Weights of a small transformer language model: learned positions, tied embeddings.
Each number is 50 + 10 x the weight over its row's rms, rounded and kept within 0 to 99. Layers, rows and columns count from 0. The size before them is the row's rms in percent of the matrix's.

# layer 9 MLP up, 640x224, rms 0.0994, rows 491-522, columns 112-223
105:46 69 65 51 36 60 63 52 52 61 50 64 45 52 53 70 42 56 39 53 33 42 41 47 51 45 37 45 40 53 36 46 71 60 57 51 28 50 37 60 56 56 65 51 62 51 50 53 44 42 71 39 54 43 63 43 53 40 43 61 45 46 65 52 36 53 51 30 55 37 53 46 59 41 65 51 41 53 54 47 56 42 50 45 61 40 44 55 42 52 32 61 45 61 53 44 67 61 54 49 53 51 47 53 40 56 52 45 56 50 55 44
103:43 53 43 47 37 67 40 47 48 55 65 61 28 33 40 52 41 54 51 45 45 51 38 60 43 66 53 57 53 25 37 53 71 36 50 38 52 57 37 64 37 50 43 61 51 50 43 47 41 54 59 57 37 44 66 45 43 43 52 51 46 47 44 36 55 45 44 56 51 42 63 39 40 45 60 50 54 65 45 69 55 37 64 42 49 46 53 72 51 51 56 47 34 41 51 50 55 57 55 70 39 46 55 43 54 62 43 55 46 49 52 45
106:42 55 55 34 29 58 35 58 46 61 48 53 57 44 66 59 49 66 55 37 46 64 54 57 47 56 22 44 65 63 46 53 42 40 41 49 66 57 52 62 43 58 53 65 61 26 53 51 49 42 64 51 37 45 43 35 62 62 38 42 44 65 43 47 36 55 55 43 46 55 47 63 38 63 40 42 37 50 55 32 49 49 59 43 52 59 50 37 62 41 49 34 43 63 47 69 76 43 57 35 34 40 44 46 40 41 63 34 45 27 61 50
095:54 40 53 50 52 56 46 57 53 56 52 49 53 56 43 41 62 39 76 55 65 43 47 53 50 41 48 39 59 63 37 62 34 35 58 51 55 53 53 31 75 41 45 59 57 45 45 61 45 54 51 51 47 49 49 64 48 52 48 43 48 33 71 46 51 51 52 66 47 59 49 44 71 37 46 57 63 47 42 56 51 60 57 35 31 49 44 59 58 52 39 47 35 49 48 32 50 53 53 49 62 53 29 57 19 52 48 40 49 47 57 57
106:50 52 57 42 68 43 54 50 67 71 46 36 53 62 41 83 51 40 42 51 56 60 53 54 37 37 55 57 42 48 68 58 56 55 48 71 53 53 55 57 38 58 37 31 59 53 58 53 38 50 64 38 51 27 65 37 45 65 63 61 50 47 33 48 47 50 54 49 60 44 45 60 47 58 41 59 36 54 54 51 58 54 46 42 46 72 42 32 42 40 55 66 37 44 32 26 40 57 48 67 34 43 52 55 43 58 50 42 60 41 33 58
096:62 48 58 43 57 34 69 37 67 47 37 57 40 32 40 64 46 54 48 46 56 46 72 40 50 60 45 62 42 38 51 40 53 51 57 37 53 46 43 60 53 45 60 46 66 20 57 50 65 46 37 49 34 49 48 47 52 64 33 53 49 32 61 44 50 43 45 63 40 35 39 42 51 54 44 56 30 55 38 73 43 48 47 55 57 46 59 39 56 44 58 54 45 37 54 49 56 51 43 51 52 52 50 65 33 46 46 58 33 56 43 56
097:46 41 58 62 45 43 69 50 50 56 42 52 54 43 53 53 39 46 60 48 58 71 67 52 47 73 42 49 55 44 22 37 59 59 48 57 44 57 51 58 62 39 46 40 50 56 35 60 48 74 42 65 55 66 44 59 56 52 62 40 37 46 52 37 58 34 58 47 65 50 38 58 31 39 57 54 51 47 36 39 46 57 64 43 58 55 46 47 18 41 43 49 55 41 72 56 51 65 26 62 56 36 58 39 55 35 50 55 55 51 47 47
100:47 48 27 44 51 72 58 36 44 67 48 60 56 33 43 46 55 39 45 47 50 56 62 55 49 55 49 47 74 77 57 53 63 52 54 54 49 52 42 38 40 51 43 56 54 32 39 63 59 57 54 55 62 47 45 48 66 42 52 53 69 44 64 53 49 55 51 35 58 46 47 47 55 54 36 34 51 29 29 60 53 46 59 29 49 45 48 66 48 43 64 54 54 60 49 36 65 31 49 63 55 16 49 37 36 48 58 52 48 31 48 62
102:68 39 52 61 41 60 67 43 44 46 35 33 43 39 37 32 39 36 45 63 62 57 45 31 57 59 46 61 34 48 50 35 55 48 42 66 49 62 59 48 55 34 35 40 53 47 47 46 54 46 43 56 44 49 59 47 55 38 47 62 53 58 53 57 40 47 56 49 49 39 57 51 51 36 39 55 54 48 56 55 44 54 45 57 43 55 37 54 43 59 51 47 52 50 51 59 35 49 51 52 61 48 41 49 61 31 59 45 54 56 70 39
097:55 29 33 46 42 34 45 50 34 49 70 39 48 45 56 30 62 48 43 69 38 50 35 54 40 50 67 60 56 80 46 46 51 42 56 53 42 63 57 59 53 44 54 52 79 43 65 55 47 67 55 42 60 66 55 57 55 66 39 51 41 54 42 40 38 45 68 64 43 51 67 46 55 47 69 42 38 59 49 51 49 46 52 45 59 53 51 44 61 53 54 45 56 33 38 48 51 51 42 59 52 44 52 61 48 36 52 52 50 58 50 51
102:50 62 66 45 57 39 49 62 61 46 46 46 59 53 50 59 59 58 51 29 39 45 48 71 47 57 66 36 51 46 55 43 50 42 46 44 53 43 72 41 42 60 47 35 38 49 43 57 49 46 37 55 51 41 44 54 46 63 36 49 55 56 55 43 53 63 46 67 42 54 42 61 53 35 50 40 68 60 51 35 54 48 33 45 73 32 43 50 65 41 56 52 59 61 75 53 36 52 36 46 47 52 42 43 50 48 44 58 55 60 61 49
105:38 63 49 56 51 52 35 62 47 48 58 51 39 51 50 53 59 51 59 69 46 43 55 63 40 44 36 38 47 51 63 39 36 49 39 46 60 44 48 33 34 46 34 52 56 37 61 67 54 76 42 51 37 69 52 68 52 56 51 66 46 57 41 47 56 47 62 48 48 49 50 44 45 51 55 58 50 43 42 61 55 23 66 57 50 38 48 40 36 51 68 61 58 64 61 37 42 47 52 38 53 54 58 26 59 48 40 50 50 42 49 59
104:58 56 52 51 47 54 55 46 53 55 46 56 43 38 41 45 52 42 54 48 56 48 54 52 63 52 61 44 41 38 36 50 36 54 62 63 36 46 45 38 44 47 63 56 52 47 45 63 62 52 47 46 47 71 63 46 55 40 56 63 45 52 54 73 44 51 47 55 52 50 51 47 40 36 52 38 36 39 76 60 51 43 49 37 50 55 53 36 62 62 35 58 38 51 59 54 49 44 47 42 60 51 48 57 61 44 74 59 46 25 47 48
095:49 55 50 29 47 41 47 57 44 53 55 53 54 64 44 47 44 49 56 62 43 54 38 72 34 47 43 13 49 38 51 46 35 65 36 28 45 57 44 48 37 50 57 37 54 39 55 61 53 50 74 51 54 35 54 51 44 63 60 47 70 64 37 60 27 56 35 54 28 54 58 35 61 60 51 68 44 53 46 60 46 58 39 50 48 44 43 47 51 52 50 50 49 46 65 57 54 50 44 58 68 42 30 59 47 55 67 44 47 45 61 51
108:50 49 47 35 29 46 42 56 50 46 66 76 49 43 40 49 42 46 62 64 43 49 52 54 56 30 60 45 47 40 54 57 37 57 43 80 41 58 52 63 45 65 44 50 53 63 35 53 30 69 42 50 52 53 56 32 46 46 63 42 57 59 43 56 62 55 52 71 54 43 46 48 59 50 66 35 70 36 50 37 61 50 38 54 49 67 42 56 32 36 31 46 54 48 38 42 43 52 32 62 63 56 66 53 52 49 58 70 63 59 37 51
105:50 56 51 48 53 49 39 56 34 26 51 33 46 44 58 52 49 48 62 42 37 53 55 49 61 44 54 46 51 50 63 42 46 45 51 48 39 57 36 32 32 56 51 60 48 55 54 56 55 60 60 30 65 52 49 49 48 45 47 48 45 63 47 42 51 56 50 61 54 47 62 39 27 52 64 43 47 71 51 36 54 54 61 54 47 38 63 49 44 58 36 49 51 28 50 30 43 45 50 65 62 54 58 41 34 32 36 48 58 60 62 32
099:54 50 56 69 29 42 60 36 40 46 54 54 54 51 76 45 58 54 64 37 54 57 49 36 47 56 39 46 50 57 46 52 54 52 49 50 41 42 42 36 56 60 58 41 46 48 34 60 58 61 43 35 33 53 45 55 55 52 58 52 49 49 55 51 45 67 54 57 35 35 46 49 51 52 44 36 61 60 47 64 28 64 31 49 47 59 45 68 58 43 50 37 37 28 36 53 72 50 60 62 47 66 56 54 62 61 52 49 45 36 48 62
100:58 56 52 40 45 35 45 39 48 59 47 40 46 48 46 61 72 46 45 47 46 54 41 49 51 52 47 57 63 53 61 63 58 48 51 44 68 36 52 44 60 60 51 16 65 56 57 59 80 53 40 50 49 50 38 50 57 64 46 59 49 64 53 48 50 46 53 44 51 66 51 57 51 44 62 21 56 40 49 66 35 46 67 43 51 50 51 59 48 65 70 61 49 59 44 53 42 44 53 55 48 49 52 57 38 50 39 61 51 75 43 48
104:40 46 57 52 43 50 42 50 32 38 44 34 63 33 67 62 35 58 61 60 26 46 51 57 58 60 61 57 45 34 46 42 54 46 64 50 63 57 60 53 42 66 58 62 59 63 46 58 53 59 43 39 45 64 50 43 55 46 54 42 73 50 54 43 52 53 54 54 46 46 44 61 53 50 59 37 55 33 33 49 60 51 56 50 69 27 55 44 33 51 45 46 56 45 59 45 40 56 48 60 45 65 52 56 58 61 51 28 47 57 52 43
104:40 52 54 42 53 58 24 54 45 54 55 67 53 36 54 69 63 41 39 47 42 44 58 47 70 41 51 48 57 58 37 63 60 20 61 35 34 56 50 37 61 63 46 50 42 29 47 51 43 44 53 27 55 59 59 62 71 59 56 51 36 56 59 24 54 34 44 47 43 36 45 56 56 61 43 65 44 46 53 56 38 41 50 50 38 45 56 62 55 50 64 45 32 44 37 47 42 34 41 40 59 50 53 41 55 52 46 52 50 64 40 59
092:49 35 34 66 57 57 36 44 39 59 58 53 50 53 46 50 66 51 38 53 36 49 48 68 53 71 61 40 42 53 61 58 79 49 47 65 50 46 51 48 44 34 39 51 54 55 51 52 54 69 37 64 28 55 74 71 58 52 66 41 41 62 45 44 29 61 45 30 52 47 70 54 48 59 50 61 48 45 46 63 43 59 36 52 48 51 51 28 45 43 45 55 41 37 61 48 53 52 41 55 48 44 50 50 51 56 46 51 47 62 48 36
098:59 60 47 57 35 65 51 47 44 60 51 54 35 48 54 61 43 53 53 47 38 62 46 47 64 30 54 48 38 65 57 41 67 53 42 35 57 39 46 41 57 41 52 67 49 41 51 57 49 64 37 49 63 33 61 73 59 33 33 38 47 47 43 67 61 71 32 62 52 60 58 72 37 69 54 73 47 57 49 39 47 53 48 39 50 63 56 50 44 55 67 49 47 38 53 52 66 58 62 64 47 42 54 66 59 39 44 51 40 45 40 48
096:51 60 29 42 42 56 60 46 36 52 61 39 45 75 34 45 58 55 30 55 56 53 52 60 50 61 42 43 40 49 49 42 50 50 59 45 59 69 57 48 77 47 54 47 46 42 60 59 48 49 43 44 56 49 65 44 63 34 50 50 60 38 45 56 47 62 51 46 60 49 34 58 31 42 54 65 56 34 53 54 38 52 32 33 44 55 42 56 53 46 64 45 50 53 37 51 38 53 63 66 54 66 59 58 38 69 49 38 46 65 64 54
103:39 46 58 71 57 61 58 41 50 63 59 25 51 61 46 60 52 56 47 53 39 41 47 38 74 42 53 55 62 28 64 36 67 45 65 50 49 46 44 48 59 49 57 41 50 34 33 53 57 51 58 55 55 43 59 40 45 35 30 48 38 72 33 41 37 52 49 47 50 67 47 46 44 40 56 30 48 42 37 54 54 58 49 37 51 55 53 53 48 52 58 61 46 53 68 43 37 71 53 37 50 34 59 57 45 54 45 44 50 66 39 70
099:53 58 48 40 61 46 53 46 48 52 41 37 48 63 57 51 42 56 46 33 33 42 53 42 46 34 43 60 51 55 56 39 52 43 64 54 25 41 37 56 67 49 36 45 61 47 57 50 67 45 40 56 55 38 43 52 51 54 52 53 40 53 51 46 57 67 51 54 63 40 65 46 57 70 39 36 45 50 56 47 37 49 31 62 65 56 68 35 53 45 72 52 38 36 44 65 59 48 58 65 63 37 44 76 27 64 35 66 52 43 42 50
098:48 30 55 56 31 34 55 44 49 51 58 41 45 41 49 45 59 54 44 57 67 53 52 55 52 42 51 53 44 63 51 40 38 61 43 68 48 59 56 53 55 42 50 61 54 57 65 52 54 51 36 35 68 39 41 57 53 25 55 50 62 43 67 50 53 60 56 58 43 54 48 51 49 47 50 55 29 57 51 41 41 51 50 47 60 50 39 57 49 37 44 55 56 47 61 36 49 27 65 52 45 67 49 58 65 56 48 67 42 72 38 49
100:56 40 51 59 51 45 45 45 54 51 37 82 49 52 44 71 56 41 48 53 60 56 34 68 45 28 36 60 32 48 39 45 45 52 74 37 38 50 59 41 47 56 46 49 58 52 51 49 52 50 49 29 41 58 61 50 42 62 32 27 61 43 42 49 42 47 57 44 59 43 67 56 56 55 50 55 30 54 50 55 45 49 37 51 43 53 61 36 61 53 55 46 60 70 48 48 55 49 35 56 50 67 46 58 35 46 49 47 55 52 55 51
100:39 55 44 57 52 55 40 42 69 42 52 61 50 42 63 57 37 50 57 62 65 47 59 52 54 56 49 50 45 54 32 56 61 46 55 70 51 48 37 62 57 46 37 55 42 58 51 49 57 60 56 55 54 57 59 28 49 37 49 35 57 49 66 54 48 57 36 49 46 63 44 51 46 51 51 46 39 52 64 37 49 48 54 31 59 46 57 65 53 64 46 50 32 49 49 71 47 47 45 62 41 49 46 34 37 35 49 39 41 48 22 47
101:49 59 47 31 38 45 57 26 53 46 57 45 36 36 57 63 32 47 60 47 50 46 67 67 59 43 41 43 30 41 54 48 64 26 58 46 46 36 42 45 44 37 58 70 67 48 51 48 59 41 39 44 54 72 63 42 50 64 57 46 57 53 50 43 59 46 53 48 48 49 51 47 27 47 42 45 56 48 47 41 41 44 41 67 47 56 79 62 38 50 35 54 35 58 45 47 41 40 57 57 42 56 54 61 35 55 44 48 62 58 40 60
096:43 43 58 75 66 46 51 46 32 55 34 48 52 59 45 53 59 44 70 39 51 57 44 52 47 54 65 38 36 53 48 36 52 39 57 48 28 47 51 52 35 45 46 35 46 71 53 53 49 44 48 38 57 51 52 59 50 39 60 31 48 62 37 64 26 66 50 45 49 43 43 66 41 49 53 65 59 53 50 63 54 30 50 58 39 61 41 60 48 48 54 50 62 46 75 51 56 36 49 45 54 49 60 48 35 49 53 42 63 75 50 53
100:38 57 72 39 45 44 43 55 37 44 64 61 65 55 56 50 45 36 50 68 36 48 46 60 51 65 44 52 56 60 34 52 66 63 54 34 37 60 39 41 45 39 51 65 57 47 62 66 42 50 64 51 52 38 57 47 45 35 55 63 50 36 45 34 50 44 67 50 46 51 44 58 43 56 40 55 50 56 28 44 42 39 55 67 46 61 47 53 45 54 52 53 63 44 61 55 44 45 30 54 50 42 56 55 47 48 51 36 50 52 53 55
098:48 51 38 37 44 62 63 46 64 54 53 51 41 73 55 54 48 69 53 29 57 49 36 31 58 51 49 38 33 44 40 42 48 62 49 37 43 62 35 41 46 37 28 60 59 43 54 31 54 51 63 44 36 45 51 43 58 51 36 47 60 51 54 71 79 46 51 54 52 52 60 39 46 51 55 54 23 45 51 20 54 46 25 62 37 59 61 47 40 52 57 48 42 59 47 48 59 53 47 61 35 50 39 69 69 52 45 55 40 49 48 58
# layer 9 MLP down (transposed), 640x224, rms 0.103, rows 491-521, columns 112-223
104:45 58 59 32 41 47 55 66 62 38 44 63 38 52 61 55 39 50 42 65 50 61 40 45 61 52 64 44 67 56 46 52 61 51 41 58 51 53 52 46 59 63 54 42 45 53 35 52 71 38 42 38 52 66 46 41 43 58 32 43 67 53 48 24 51 37 42 46 48 44 64 49 35 40 52 41 52 51 55 60 61 46 51 50 43 53 59 48 58 73 39 57 64 56 58 44 44 57 59 30 57 47 59 44 42 51 58 50 36 54 23 56
106:39 44 56 64 33 66 54 47 52 47 53 55 49 54 61 46 39 60 47 43 52 43 61 61 49 48 49 51 48 52 33 55 52 27 52 51 53 64 48 57 57 43 47 61 38 64 56 36 38 41 48 48 37 63 59 40 45 47 64 30 55 51 49 50 36 54 58 47 40 49 51 44 37 52 55 56 51 34 29 47 62 54 49 57 48 41 54 48 62 59 44 41 61 40 63 54 64 61 55 69 72 41 32 36 55 46 60 57 44 59 29 70
103:54 55 56 58 62 40 56 41 44 71 71 74 37 45 44 37 45 38 57 60 54 54 48 37 42 56 50 36 60 61 59 64 50 36 43 43 65 51 38 49 37 38 56 41 35 24 53 53 64 55 34 56 45 58 45 49 56 63 51 55 47 71 32 41 55 54 52 61 52 61 51 51 49 61 69 41 68 56 42 54 56 50 36 44 43 43 52 57 58 67 57 75 48 46 55 50 57 43 40 58 64 45 47 36 46 46 51 45 39 53 32 32
095:41 55 70 55 50 40 30 56 42 50 52 38 41 60 46 45 39 59 54 48 45 47 35 41 44 44 51 62 48 54 50 57 57 51 52 51 31 62 63 63 57 36 39 48 41 51 39 46 60 53 58 41 74 61 41 39 22 44 51 51 46 45 43 66 47 30 42 40 65 62 50 54 63 42 48 59 52 46 66 75 37 44 56 48 49 42 48 45 50 59 65 52 52 50 47 37 82 50 45 42 46 57 50 42 62 59 56 47 35 64 54 65
104:37 54 51 78 52 51 58 51 54 54 44 61 53 44 47 55 54 50 50 57 43 58 30 41 38 35 49 43 48 61 58 58 44 71 40 57 58 42 48 45 52 62 38 61 51 55 36 53 59 42 62 54 66 47 37 43 28 52 60 51 58 63 47 43 42 47 53 45 56 46 49 40 72 44 44 57 59 49 47 59 57 32 66 72 48 32 45 56 53 26 42 62 26 59 46 33 39 55 54 30 59 55 37 56 59 33 61 55 55 61 35 37
100:38 54 48 66 45 64 61 61 57 43 39 42 38 48 54 44 55 53 60 44 42 52 50 64 40 48 60 64 42 42 52 43 54 50 52 58 61 56 64 26 21 52 77 41 65 43 39 48 57 51 51 50 43 65 53 57 41 39 50 51 39 47 61 56 46 44 59 49 72 49 39 37 33 41 45 57 56 68 53 48 55 35 49 56 36 58 43 34 53 66 55 40 50 68 33 47 74 57 68 59 55 60 50 47 39 44 50 52 53 31 57 66
098:51 46 63 45 50 43 55 35 59 48 62 35 53 49 50 77 35 46 39 44 46 68 42 43 74 42 68 55 44 58 68 56 63 46 55 58 36 44 47 36 58 47 50 64 48 42 43 39 47 40 61 54 46 60 48 33 54 56 45 46 45 50 38 52 63 30 53 59 52 47 45 26 59 43 26 41 58 42 55 48 64 54 53 56 44 46 60 39 60 44 61 64 44 75 43 58 42 49 59 58 46 61 58 48 44 52 58 71 38 45 32 38
099:70 54 49 59 44 53 81 44 64 50 36 58 60 77 44 65 36 41 44 53 68 44 48 48 47 47 49 50 40 36 46 65 44 40 47 41 50 43 50 47 33 43 43 43 50 33 62 42 64 56 37 59 43 40 65 52 57 38 64 41 57 37 37 63 45 53 44 40 38 59 38 55 43 69 38 64 49 63 46 45 30 58 57 35 48 52 42 50 39 47 54 51 55 54 45 47 70 39 44 61 42 50 62 45 47 68 58 65 51 33 69 48
104:54 53 50 48 58 47 48 37 37 39 51 62 54 33 59 45 32 37 64 44 59 30 55 66 60 61 72 54 45 30 43 51 45 36 44 61 48 58 62 42 44 70 52 47 52 47 54 44 52 48 55 54 58 67 47 44 38 59 71 52 49 60 57 57 51 60 59 65 51 66 45 40 55 41 37 40 48 39 48 68 59 47 56 51 51 55 51 50 65 55 70 43 44 61 52 56 62 31 45 49 56 43 42 53 48 34 56 61 46 50 74 47
097:49 51 42 43 63 51 42 47 55 62 36 55 45 56 31 56 49 53 58 52 61 47 50 21 52 60 56 54 45 64 49 52 58 51 77 45 45 37 65 55 67 62 38 46 42 58 77 41 76 45 52 54 72 41 53 45 44 46 59 50 60 60 41 62 56 43 52 64 36 71 71 65 52 48 40 44 48 49 66 47 55 45 40 54 48 47 46 37 56 56 37 42 56 45 61 59 38 54 34 59 54 59 50 42 35 57 50 71 58 51 51 66
096:56 45 50 40 47 56 45 59 47 29 42 59 52 51 60 40 38 42 72 41 60 55 55 46 63 76 55 52 45 52 42 43 32 52 41 46 33 52 35 55 47 52 55 56 70 63 51 48 62 47 45 62 59 46 39 56 46 36 56 41 38 40 60 67 52 46 55 60 47 25 51 57 42 60 60 52 58 39 44 53 58 42 60 43 36 44 45 57 47 41 56 40 50 43 51 45 45 62 43 37 63 41 48 48 51 51 36 38 55 37 60 65
097:50 53 43 55 46 74 55 45 44 47 33 61 56 43 36 35 63 53 59 60 49 65 68 43 42 60 50 53 48 40 38 58 67 52 60 42 57 60 44 58 41 42 73 44 57 70 55 68 43 47 39 52 66 33 59 54 61 66 50 54 40 53 65 55 48 52 51 53 56 28 56 33 53 53 45 70 43 59 45 57 42 50 42 56 57 54 57 46 41 52 45 37 59 58 46 64 55 54 36 51 45 61 53 50 40 60 72 39 52 50 42 49
106:68 47 44 58 55 65 45 44 52 51 65 53 55 40 53 27 38 45 53 44 34 65 51 69 40 65 52 44 41 57 43 54 49 42 56 50 59 58 52 43 55 40 55 33 45 60 41 58 56 56 61 49 46 65 52 41 44 57 46 49 51 49 52 48 49 62 38 30 51 62 62 50 44 44 37 61 48 56 40 38 56 40 43 42 44 40 46 42 42 53 57 52 50 44 57 35 61 34 43 42 54 51 58 36 83 64 46 50 45 35 42 36
104:55 37 53 54 52 63 32 47 50 70 51 45 49 57 44 57 38 59 34 45 38 37 47 62 58 43 40 63 49 45 39 48 38 37 62 68 59 53 51 50 66 47 43 53 70 38 56 47 51 56 48 45 41 52 62 37 35 27 43 55 56 41 55 53 60 44 44 48 60 49 52 31 47 44 62 62 38 58 48 28 45 43 43 52 48 44 28 37 80 40 57 37 41 56 56 55 58 35 54 40 42 46 41 62 55 39 49 51 20 62 48 63
109:47 56 50 56 46 49 44 38 61 44 45 51 51 44 55 58 48 49 51 60 44 49 38 38 48 48 47 62 35 54 38 53 52 49 60 38 50 50 51 48 68 57 64 37 50 55 43 36 54 41 59 53 40 66 53 52 53 26 70 41 57 47 28 65 41 58 40 63 49 56 35 55 55 62 41 63 48 43 77 47 49 48 44 75 58 44 32 34 48 53 59 54 43 42 38 51 59 45 62 54 53 59 48 37 52 37 52 55 54 54 49 39
102:37 44 53 51 35 45 55 52 53 61 42 52 60 40 58 39 41 45 33 61 58 45 68 48 38 41 50 59 43 39 51 36 54 30 37 54 48 62 53 50 58 51 52 37 37 66 65 51 51 52 46 31 44 63 48 57 38 38 38 44 55 42 54 45 34 50 42 40 49 42 55 46 56 69 60 45 48 57 46 54 63 47 49 48 60 39 63 65 39 34 49 59 47 70 38 36 32 64 60 53 25 51 51 33 45 32 58 53 47 35 46 51
103:53 56 77 59 41 48 51 55 38 61 47 52 52 57 34 60 53 56 47 49 43 42 57 50 54 57 49 45 57 28 53 69 43 62 49 65 53 45 54 62 54 52 59 59 44 46 53 46 45 57 76 66 53 53 41 41 66 52 45 40 43 54 52 51 56 45 35 35 69 53 61 56 45 46 45 67 40 46 44 51 46 47 45 46 53 48 42 65 45 53 44 49 57 38 56 54 52 58 61 36 50 52 33 31 38 61 43 46 42 67 51 46
099:48 54 51 40 49 59 47 50 66 48 54 61 55 42 52 65 55 53 54 53 55 49 38 49 66 52 40 53 60 57 64 64 56 54 41 52 56 43 59 31 47 29 55 45 30 45 36 58 54 47 68 48 26 41 59 62 30 41 56 47 47 62 32 44 47 46 52 33 42 40 54 37 57 59 42 57 45 42 66 37 53 48 55 46 45 60 57 53 66 74 39 42 57 55 64 39 36 47 64 59 53 47 51 44 50 62 61 44 43 30 39 56
112:40 53 51 62 37 52 32 59 21 64 54 65 38 43 39 45 44 62 21 45 55 44 53 31 42 50 55 39 52 42 58 44 66 61 63 44 38 41 53 52 50 45 60 36 51 30 75 52 50 65 59 56 32 34 38 44 44 47 45 52 49 55 60 55 50 46 53 65 42 46 61 41 44 59 55 34 42 33 43 41 44 56 46 26 68 41 45 51 39 59 45 55 40 63 67 47 47 64 39 63 48 47 60 38 46 48 36 55 55 50 40 52
102:49 45 54 53 40 35 49 46 64 46 41 66 50 52 49 42 51 43 48 25 52 49 44 57 40 57 28 64 32 45 55 53 40 44 34 37 40 42 63 62 34 63 57 47 47 50 47 49 56 62 59 31 33 56 54 50 42 52 72 57 50 40 61 68 63 38 53 58 44 47 63 42 54 63 42 56 60 59 52 60 74 46 48 57 49 65 51 51 55 51 48 57 47 60 39 55 51 45 47 52 39 37 81 62 52 39 51 62 33 39 57 52
095:48 66 59 55 29 44 53 53 54 50 49 52 57 57 52 50 40 39 70 63 65 60 44 44 65 35 40 67 50 39 38 56 26 59 55 39 65 38 30 54 70 61 29 47 41 51 55 50 28 57 54 45 58 46 40 41 37 39 50 58 42 42 51 62 48 25 73 44 66 52 47 45 51 69 53 32 41 43 51 62 56 45 71 52 53 58 43 69 47 38 40 52 64 56 64 42 56 56 51 40 37 62 46 39 44 51 60 42 53 53 43 47
101:59 65 70 51 57 54 50 45 43 61 60 41 62 52 50 52 79 31 56 52 47 59 41 44 62 38 62 59 41 48 57 60 59 52 52 48 46 51 57 51 48 63 50 41 60 47 49 32 37 56 58 47 46 47 36 64 55 53 51 58 40 40 39 42 56 43 45 68 63 58 55 48 55 39 50 33 39 39 47 44 52 56 49 47 53 42 48 27 55 65 64 45 63 65 57 59 66 36 65 53 71 69 54 49 50 44 55 62 41 57 66 48
092:51 45 64 51 56 35 52 51 47 50 57 47 51 41 63 39 39 49 64 40 56 53 48 50 58 53 46 57 46 55 61 54 50 46 38 57 60 42 55 60 30 49 50 52 59 56 51 34 47 50 49 57 53 59 41 57 47 48 47 46 53 68 50 54 36 57 56 41 50 45 37 48 61 37 41 38 36 55 57 38 36 49 64 35 51 51 50 50 45 42 64 39 50 63 58 56 65 38 45 55 49 41 63 63 51 40 61 49 37 64 56 60
098:40 52 59 51 63 45 66 58 62 37 44 63 50 42 52 40 48 47 52 65 59 53 47 44 54 50 77 44 45 40 42 56 50 69 53 41 59 49 56 60 57 51 42 49 50 58 43 49 44 49 56 39 67 66 47 43 40 44 42 53 63 50 38 32 46 43 57 54 34 34 40 48 53 49 50 43 62 58 46 61 31 54 50 31 40 53 45 35 55 65 31 47 46 57 50 49 59 35 53 37 41 31 53 64 55 51 38 67 27 48 41 60
098:67 49 45 41 84 61 41 59 49 45 38 47 54 41 56 52 46 54 59 51 35 56 42 26 43 44 46 49 59 58 54 52 55 59 60 34 46 39 37 50 51 33 45 59 57 59 46 71 52 48 33 28 55 45 61 56 44 50 68 51 57 48 50 55 48 59 52 56 51 50 64 49 68 55 66 49 47 56 55 32 46 57 48 40 65 63 68 48 53 46 41 38 43 52 58 59 36 53 47 52 47 49 45 55 38 51 30 54 63 44 63 47
096:47 61 50 51 43 51 46 53 54 32 42 43 50 53 45 48 49 53 59 31 48 45 37 41 51 46 49 47 26 44 50 30 51 42 54 46 71 56 56 47 70 53 33 41 71 38 56 58 47 39 55 61 66 44 66 58 42 46 41 54 50 45 51 37 56 30 45 37 45 45 53 52 54 69 69 51 43 28 48 45 53 28 64 56 60 49 37 44 44 48 47 55 48 66 45 62 44 50 63 46 47 47 62 23 46 46 37 57 51 42 47 55
096:56 56 50 55 30 62 45 42 51 59 52 45 48 57 56 31 60 62 46 49 46 39 30 52 49 56 60 49 49 55 64 46 39 59 47 50 62 49 40 47 53 55 38 45 38 40 56 53 37 49 44 34 41 58 51 76 61 41 38 36 43 56 56 65 59 53 51 55 65 69 52 55 66 52 53 47 56 44 65 53 47 58 55 47 50 71 62 66 68 64 75 58 60 40 55 47 51 27 48 51 31 44 57 41 71 69 43 58 30 67 43 45
100:54 54 64 33 52 31 57 56 42 57 42 48 42 46 42 26 41 39 54 59 42 45 54 43 35 67 45 55 59 39 45 50 68 33 52 44 41 43 54 67 26 66 49 51 60 51 57 53 41 50 60 62 35 37 41 51 55 59 54 55 40 57 53 54 49 51 40 60 55 50 45 40 47 42 47 58 54 61 58 38 48 66 49 49 50 42 41 57 58 41 38 30 45 49 65 72 67 63 52 35 54 54 55 50 55 37 36 56 48 54 53 53
100:58 52 75 57 47 30 42 38 40 39 63 53 63 48 53 57 42 75 34 51 37 50 71 54 61 40 34 57 57 45 56 57 60 53 34 53 37 55 55 63 31 54 34 40 38 41 45 53 47 32 58 63 49 58 60 55 50 59 64 61 56 58 49 47 56 46 46 41 45 54 52 51 35 34 39 63 46 65 49 50 42 68 63 53 40 57 33 68 53 62 52 54 57 60 40 37 60 53 66 68 48 40 40 56 43 33 56 50 62 44 57 46
101:72 61 54 49 37 44 42 58 58 62 46 58 73 37 59 45 40 48 54 63 40 50 52 46 45 30 60 52 72 45 40 36 59 45 44 64 53 43 45 52 39 37 48 52 54 35 57 59 60 65 54 53 53 57 41 50 38 51 62 42 38 46 56 43 74 42 71 45 37 40 58 56 50 49 62 49 62 50 42 59 58 65 34 30 50 69 58 56 40 53 40 51 39 59 46 47 34 48 59 56 54 31 26 51 51 56 60 51 52 39 46 56
103:50 58 56 53 43 63 50 45 46 28 54 44 49 59 64 46 60 45 41 42 62 59 45 45 59 49 53 47 42 66 56 30 56 40 67 35 59 55 65 45 57 52 55 52 63 43 51 62 37 67 29 60 49 57 53 48 53 51 45 50 58 51 34 53 34 51 46 29 42 60 52 55 41 44 56 56 40 45 70 53 50 50 41 46 26 60 51 56 36 65 58 48 65 33 56 30 57 40 35 33 60 50 55 47 55 51 50 71 55 42 60 42